config.toml
num_hidden_layers = 13
hidden_size = 64
num_attention_heads = 2
num_key_value_heads = 1
head_dim = 32
intermediate_size = 256
vocab_size = 6390
hidden_act = "swiglu"
norm = "rmsnorm"
norm_place = "pre"
norm_eps = 1e-05
positions = "rope"
rope_theta = 93200.0
rope_fraction = 1.0
qk_norm = true
attn_scale = 0.177
bias = "none"
tie_word_embeddings = false
parallel_block = true
init = "uniform"
init_std_qkv = 0.0651
init_std_o = 0.0128
init_std_up = 0.0651
init_std_down = 0.00639
init_out_by_depth = true
optimizer = "muon"
learning_rate = 0.00935
lr_mult_down = 3.0
beta1 = 0.9
lr_head = 0.0069
warmup_steps = 0
schedule = "wsd"
decay_fraction = 1.0
decay_shape = "pow"
final_lr_fraction = 0.05
batch_tokens = 8192
max_seq_len = 512
doc_mask = false
train_tokens = 83510000
max_steps = 10195
dataset = "wikipedia_en"
Each number is 128 + 32 x the weight over its row's rms, rounded and kept within 0 to 255. Layers, rows and columns count from 0. Numbers have three digits each. The size before them is the row's rms in percent of the matrix's.

# gate: layer 9 MLP gate, 256x64, rms 0.243, rows 227-255, columns 0-63
# up: layer 9 MLP up, 256x64, rms 0.244, rows 227-255, columns 0-63
# down: layer 9 MLP down (transposed), 256x64, rms 0.175, rows 227-255, columns 0-63
gate227 104:131143075105161143107122100114172127103097119181201138149142118110151181097131075097129109135120091110126165119121135083144130136162111120225064094132076068119155145122133153069147167086112112
up227 103:158148143119122099145126074123154095062140106160132135091137118134073105138154131105159135086105169188139070117141245143122128118114160179138184140117103118138181121100169117125073167158140131
down227 103:163126062099071138105091116129092091133170101142174079106098116115131192127136099162161145160160148104171081105119127069168090108182133154073106140052117120133180136148137132119137153153088107
gate228 103:172144149129104092149126138145130089111115160205123171165177084160166135136153107186112111111055115165158167104120129132151101126123130145119085159155108139122207108179123056088142135145127068
up228 091:153153158083117140074106126103096110150081131067131062130115096045122117125126073106147114173139160098100125178107106112126153135058113122137182119131140183148176141171092119165170142172119148
down228 092:114094101140117169181137149165109133088134177116107201130115150123143041085090165120108172135102125090177154177189113128135134156098158091118140113118095133105172144143032151124110111117127118
gate229 111:168132107114156121125203105183179121107122153117179172118137173131121089082118082151133149093129102196168132098156116144185156127123165118060082106096087082109133180090111102148124126139170110
up229 109:175126155133090158152134128148128132118076146088147150173124108093074137137138190133093187146095081118118078106217104170173099169130146147147130113154118080152062155116156091096113119152129080
down229 108:136155118139079088139035130091146107154100134131111088120135112135167080094135145115125166177122162101110122141125111116017143147134143156132128063115156033170137087127109111127109104108132128
gate230 081:108135113112157085094116128191124134127082025110104122098122148072140101177134082115124091095088100118130129119110154134100082155170162171112135082179134134138087122151176097057138129140172107
up230 083:084103068138090162183142121103106117125102213175094151124119143087092101068171185198133116142134131108146112122156160165121116119109056126109084086107095152143127160104098139151106135120147086
down230 083:131121138193089122097155187150110122175099125199107117161109063148152063148138077155115102120088093123084067138095175144149143094121135108161158117114178090174105082137121134122116092099111162
gate231 094:102111130143088139177060064128124109156113116158145114113154099094067109102135118169085106118064180097075118141098100129113150171174130094099147138139066165118116148194126131099061117115117097
up231 097:122109103097150013160141200150115061127103116155136086117131096103162108115088143173122161105110113097150182080113145117107154109149147174107135140126137116137153174151149190125105101137189133
down231 101:126173097128103143111074151133113181146146128083121106067110122102073128161078133135108090157125120081174143188151118141155125137118059174125111153031131150073179139149128164109113090146122126
gate232 094:128079099161145119120143096137094176088087154133071191100155133144117069052089133113096116083148128107172127101107094105176168114105167137085182138120107082083110139104129156170184137123134148
up232 097:119149165128093099105115132134107154148077060128108192170086153148105127112119134092060114129095096149123098101111171101114170142055142121059080102109162091166089115153083120126141090180107130
down232 097:168145159077158091132161191104100176128140155159151130153082076177081124122118151108165118165188130111065187140126107167177161122126144130157116148134086094136093146084166117162112145183136164
gate233 107:160126114148082132153095132117099135182162173102116183161134080166114106066141150102129145131135121145164120085121100136134146046109106149097145126137109135101113164167169163127143166045206083
up233 109:108172114168088063143107091149095150102137101155090109137065121124196128145141147038108072109112142172137100157081129147123103136134133118169115153058156130068139149129101158133100129099085098
down233 099:154114102200171146084108168137156112102178147137162147136111131135139112145078106166130121104101128122156065169113128049151141152164101129123085056171126083091127161139118188173144151137092174
gate234 105:129126142150089128146142125188148102204133139094098146168149128168146142104130118128138139181164106128201152110140117126144132055116181168091127130090124176174120170193151175187113087125147088
up234 112:079158104140107101152131152160142129172184122108131147117073125148179124083127084119147097095137093181157175173079188198129102135169137127100116165146136153176144089185147125134184136168122157
down234 107:036151116136111113099107067147105170118173127081187137209174093143116172120154130095177112134110126124157193119101108146084148125109139125096062126170127142118112088141116127165125121120128178
gate235 090:111194151153051109157143090133125141134141087107154155213098169090119051153123151127144122136152149143061177161101123122172195121142114099137167168095137151123078128154140115130120140130084119
up235 096:142205145063141162109129090148193151120102128161124083058113125197123181145106083124126126055120100134062095148119130121107114179113139115156070105094145172157131133099109140129132145104133128
down235 088:113156146123071171165099141121140158167095105083110153192160114173136115124143134191125153097145141145104107153106102107199164137139160114174138091125099189096123139122151163192103186154175174
gate236 110:129165094138125164113110098150163141142071099202138108045101117051091121138130120127117054141162107157108170141164077141144139123159106125072095162137128094127133137135137084161108175103115074
up236 110:105157164107094158145127153155126100106131127118149131151164133210123100094171107076170138182133113148136134181071122093151111156149093159173080084120175129110104102061111103096155135136112209
down236 112:160167126136132083158177194114163118140128090108119069136093131119106153074130177084129145075084081122130193093141117128118132127140134159134097154151189139186213121114117104160140125122129069
gate237 096:109122071144070072156145129123105107164156130138115110142097120099172142148130110104080050088092147132068141133150116169133115153104147147139066104109147072148119103145153037171175149121156159
up237 095:099171145165119139160164128165153097117076149116146141131101142121094113128137165135134176179129109157185150104083205091168096084087157152139141091062140120138141176080144147161098098178095174
down237 092:112126116080095112168151152080085082133117191194102126170094135110142148104136115149084099128116080155132168160108057133198136168130170156187134088139099138162109112122093126079125149159145169
gate238 062:117137107096114160183071146173165122100190153163110171104142188148137134094114115113172128129099075160144131132124130126187078176144082195103099181191139140109114147112127160158120096099116089
up238 068:124104128106160116126203122093154102116172140148147102100129173126108118119153077148124172146115096160148223095095163183178130128143118125145174202193135124113136161121100173100099148172152114
down238 076:146084150119138142136102153098153131132143076151150131097111089129125113151162127156149120109096127125108120114089130150081102120171133078210133120000135095185123180151164100139135140094137159
gate239 090:096074087173132141092165115137131127139074109151099119111119134118126173150126122114163144091126118151193167103080187118222152111149168100104083110119106142122126143057169175195131133122100134
up239 097:157120148124138129133157159139069100107118122109126102079151079105113194116160085094131164178112192151106076087112092192105104076123102118127179149178182103160124109150091125187126091145125148
down239 104:136077138112119165114133126133133104143127143159081192120063141106165149126118081119213097080122177127158151183076106100185131108104096144106166086111155133081127132077112136144122139093060144
gate240 103:191065129105112090161090152147141159157110119146171157131108166133172162088132152144126073075122117146148165158118143099167102102114197131109112093114126110198158153105206110171165107122118090
up240 102:175128068147062124131127062110126114107069156145081182078132187108105115157149115063178124118110073145071144100127111130098133160117078129123147170134168139148082150115141107114157173140154133
down240 096:163069062162133097095108135120200133086152188163129117120125164131089079082184134091148145093102112103123150180124132162125106161080166102097162161113141113083165164137079157144137101120132092
gate241 109:105105083110084135166090123133126144147071123119149113103153129147168122159164090062115155133071104161111166108068105184133171147146144185105033099159124095091142123167125132126095100101110092
up241 112:158130102181200113083146138166098118182134133119182139084156171083129104160125178095104124140063143171125126146138083129143156156163087174095086096114089120114103097141098113197105130154170104
down241 115:066157086156156114146103116179119123141115098080162117181124118136171165182122141121101124090109119123104124162138128169133163132097137202142085123164144163152085177167120189094172075165183120
gate242 108:120128085096125121182113086131146172126128117161143127150094172108123113180151147126094141082133115123093167119111132150164109123160178083163124150151091194166095066190183086157146168171067139
up242 096:138056140197131117153142120097093122124083100058168130153142103136106167099103116055133172141119132128163142129171112069168121167094109145152148127149147067089100146146108152045162123100129119
down242 090:134125095116149125073108111130123136108124160183111150058089073108098115140182097173149100142151206082119137105130158095158151185170106151131072123090100149142142093143212111135136154103099118
gate243 095:114143128117129177150125196164083125149108108090117116112122150125124133125093064087138079126152195163179122122116073129155060131167134177094147101114120095135114141070110123144137126217087087
up243 104:168100030137119132074120138153070187144137171155147132062094106117149072071176049160158132160113098149161120135167138099095151127112174098108139158123113139163125123147124125114103122146131105
down243 095:123163144096126093085112112156140095136108151112081140151091114082191133150139110095168175100148123150136108150121091196140159146168092122167132163123121242134107120136155136112155078121056096
gate244 103:082115126152145150129090084076115159121135104136103153133164155147078075103091142143112073162122096089118131015144153088134149121044119133061117144146106159115125167166135132164126119132157106
up244 100:133132157121153114069096217118133147092156111103112122131153121111134132149136126164110167108112089105066163138046129109116132157127114153183146128103142091106122159115181087100175217100077124
down244 101:155102103185110062075139161152111097111149181117160178118105137126106177104091100132062126132190111138160085158101183111174143143176171113099091170127076138115128102137136132182167142122134145
gate245 077:101158167141101104144100049124138174111166136142151131138107127204163157178194128086155088102120105166171163125138088072166119164101167123119106125133153187101150064169154114135123151136122153
up245 088:119103127166161107118129095120152134179151127101100109155168128159099163170183181101104104110137130188089181051143124127133073100079166154151142132133109133186156123099076140160095113108116203
down245 083:059121122146155064107128201118090114182152094111123122180110148138119137184162126118100121107191132182100166105104117132082130121078157121149158158149109121110141060137065134106133175129166165
gate246 096:142113140128097150115084092117083165158089166187123092053102073103099059147153151100098102144145091139154148107093100116159084115143149148159128149060090136153115077098115131141129091164137189
up246 094:107113197114141126142096121103116131183129184149117137103113092111111140186140166126125100223177130117150139095090145163137123099189116110185087152172133131136143113096154157040107103109151151
down246 100:110136155144139098058127122049092133134047093058088131123127111104148142119098129159144142136090141126106171167122146124092119132105114136143134178051184113061185140110127158117134109081108128
gate247 107:130205123102147104149151112080119174164116075123092127114127111121127147137140068158095170138135079160069088143179135086115138107078175111110133095069147185149119153161194120123082161134145154
up247 105:110174107078122132157138152117048161173171104128072151125133140092150124049125102114144128123109092201154088192165078157119116137132138156105124133074142166134138159188122178122112108147107150
down247 109:166088132172139177136232063151096076114102076115148115164145125093126120089133106141158124141134163114142118157140144154090107114078124155185110115196105126126181096069143103113108113135093120
gate248 131:203056118133144138120069093089123149106150115110117084132175139146121094124085128145133125145069077103064137086101113163138104114154149178157143157165113140180099109181082069104153155120139114
up248 092:112083156131064139175133219117171081140129119124162177132082121107177155114143097096136137094171177121161174130116108154092062140102126095136063089130090115110107144164123108141124148177108104
down248 114:105112122123083154151207134104133164130117160106129091115117139142096140110083083126153124123132124144104116104118106159065035128103062153131064075126141119127095130177122060107188098102131094
gate249 111:082120139129116145155150085132111111184118115091177123126111143075082110120130133093117133072062088148166100111117066173136077073169150121081094159116150099112094130153095148147163079185119081
up249 104:190163134106133105170155188118087147135165143096168169141154094181145157113122107104141135133107123095127174158128152123074036146102117098121102107141101120159140085083182083102142187094140162
down249 099:168144133156143159105089115080125102140117091127147085098092147160128181084102155103144100185098161116127168083151074127210126131140188151166156147121148073086136099144086113144123124173065111
gate250 107:095130146119126160148099118156146204162112135177132140138078145170094166108126100067139156155139073114114098063132103152172066139110144156087099096114082174133044132122110153177135150130159125
up250 085:120096185097152157129140122163118129169204181113085139124161166130092174120187155136158158124089150083116147102102124098140122106131087131070139179201116073135083135135145120121105145107119200
down250 112:148156121091102136126130166092128124126101149131136136115052142121109114230080147072170183085128165098139192155148139120153147143169151117130155131164140109161160076089116074136109110086109176
gate251 098:087117136139108130156153115127065150111147113195098192158144176122120161163190129128147137147171147149124181153062161130157099087138138136125155164097084095201114121175102138095081101085139105
up251 096:105159111077141091155227078139139089095074082150117117141095111090130126151103164065123094127146054166077112124148143075111181110138147107090150131121157098156131133154111118110145172131092136
down251 095:117133161146123144081135192140140137156165099155102103158131155053127102208125109109095143095127136113092065172169091101117103162093092110182084187166156129141108090121070150119147140153101121
gate252 113:108141091129120187130182209124151089117125144179238120115096152138122109076146097109089146128145121168119155129131103128193135090116131169101128100082157140166084130091110139150135096126113079
up252 116:136116186101167094101063076097101169111105132122047114174171141146049104148126126074157130093108138145111098093183082107088089140147093109136141158175103114119136141181110137123123130119117164
down252 126:190089121071144179119215180132114138124137139126153141109149153110112121104111116127070145105097114132161151215144107173124136118103104119090149099117118075120082115083096094099107184168167099
gate253 099:159140150191086101172128155150134068133080103121122146171179083121117133130085125140111098079094142115086138076127129132115065113179140197068106108144187135111173137149133132156065148126155136
up253 096:157071073115125141135120163124180204169118132147124103150131207140085142102149172142114094153094140173127098162172181124071082108118096129094143178131090145159110120173100105146132156140181129
down253 087:088157155112191216094103138093105106130173162112116131103130146144144131123179193097159197156147113151119117151141139114114128084119156071105136158191115155102130124086111118183158108125089073
gate254 098:100118175095096111147104151114167131147158112091142146133150118137147097121095118076119084141164138074195118074187145178118061098094137183101105129148148148147097068152135132098203116088165116
up254 094:160109104123060126205070142109108094107132195146114165149167165179145144137119118132110166089105130149141102133169120149142145141135161059088093224168150123125082107160161101119147129131141123
down254 092:124113168122139131098087099140142153094188123165132103162118206142138106163127122161131087093128142104121046123134152108120152131143085116134129123112070101126076098029136083144094103174072144
gate255 094:083122134138133147118069137125156152181106159162175148148163177110124102140068122102065202074123076130122115073112185122185100134144067119150149158108104082145155119122122159109091123134089118
up255 098:149118188122099131102049130094112063127129154062082122141146082120109190172092109152144109127136076149110133146093126140072139124129177113151113127111101205077144138157100105084119133147078131
down255 101:097139130143120129085067110122107176116178165121154160165094122125127118120135161149100155103171161117133075120174110107233137126138101161192136144146098045144148155146069120158133138133095091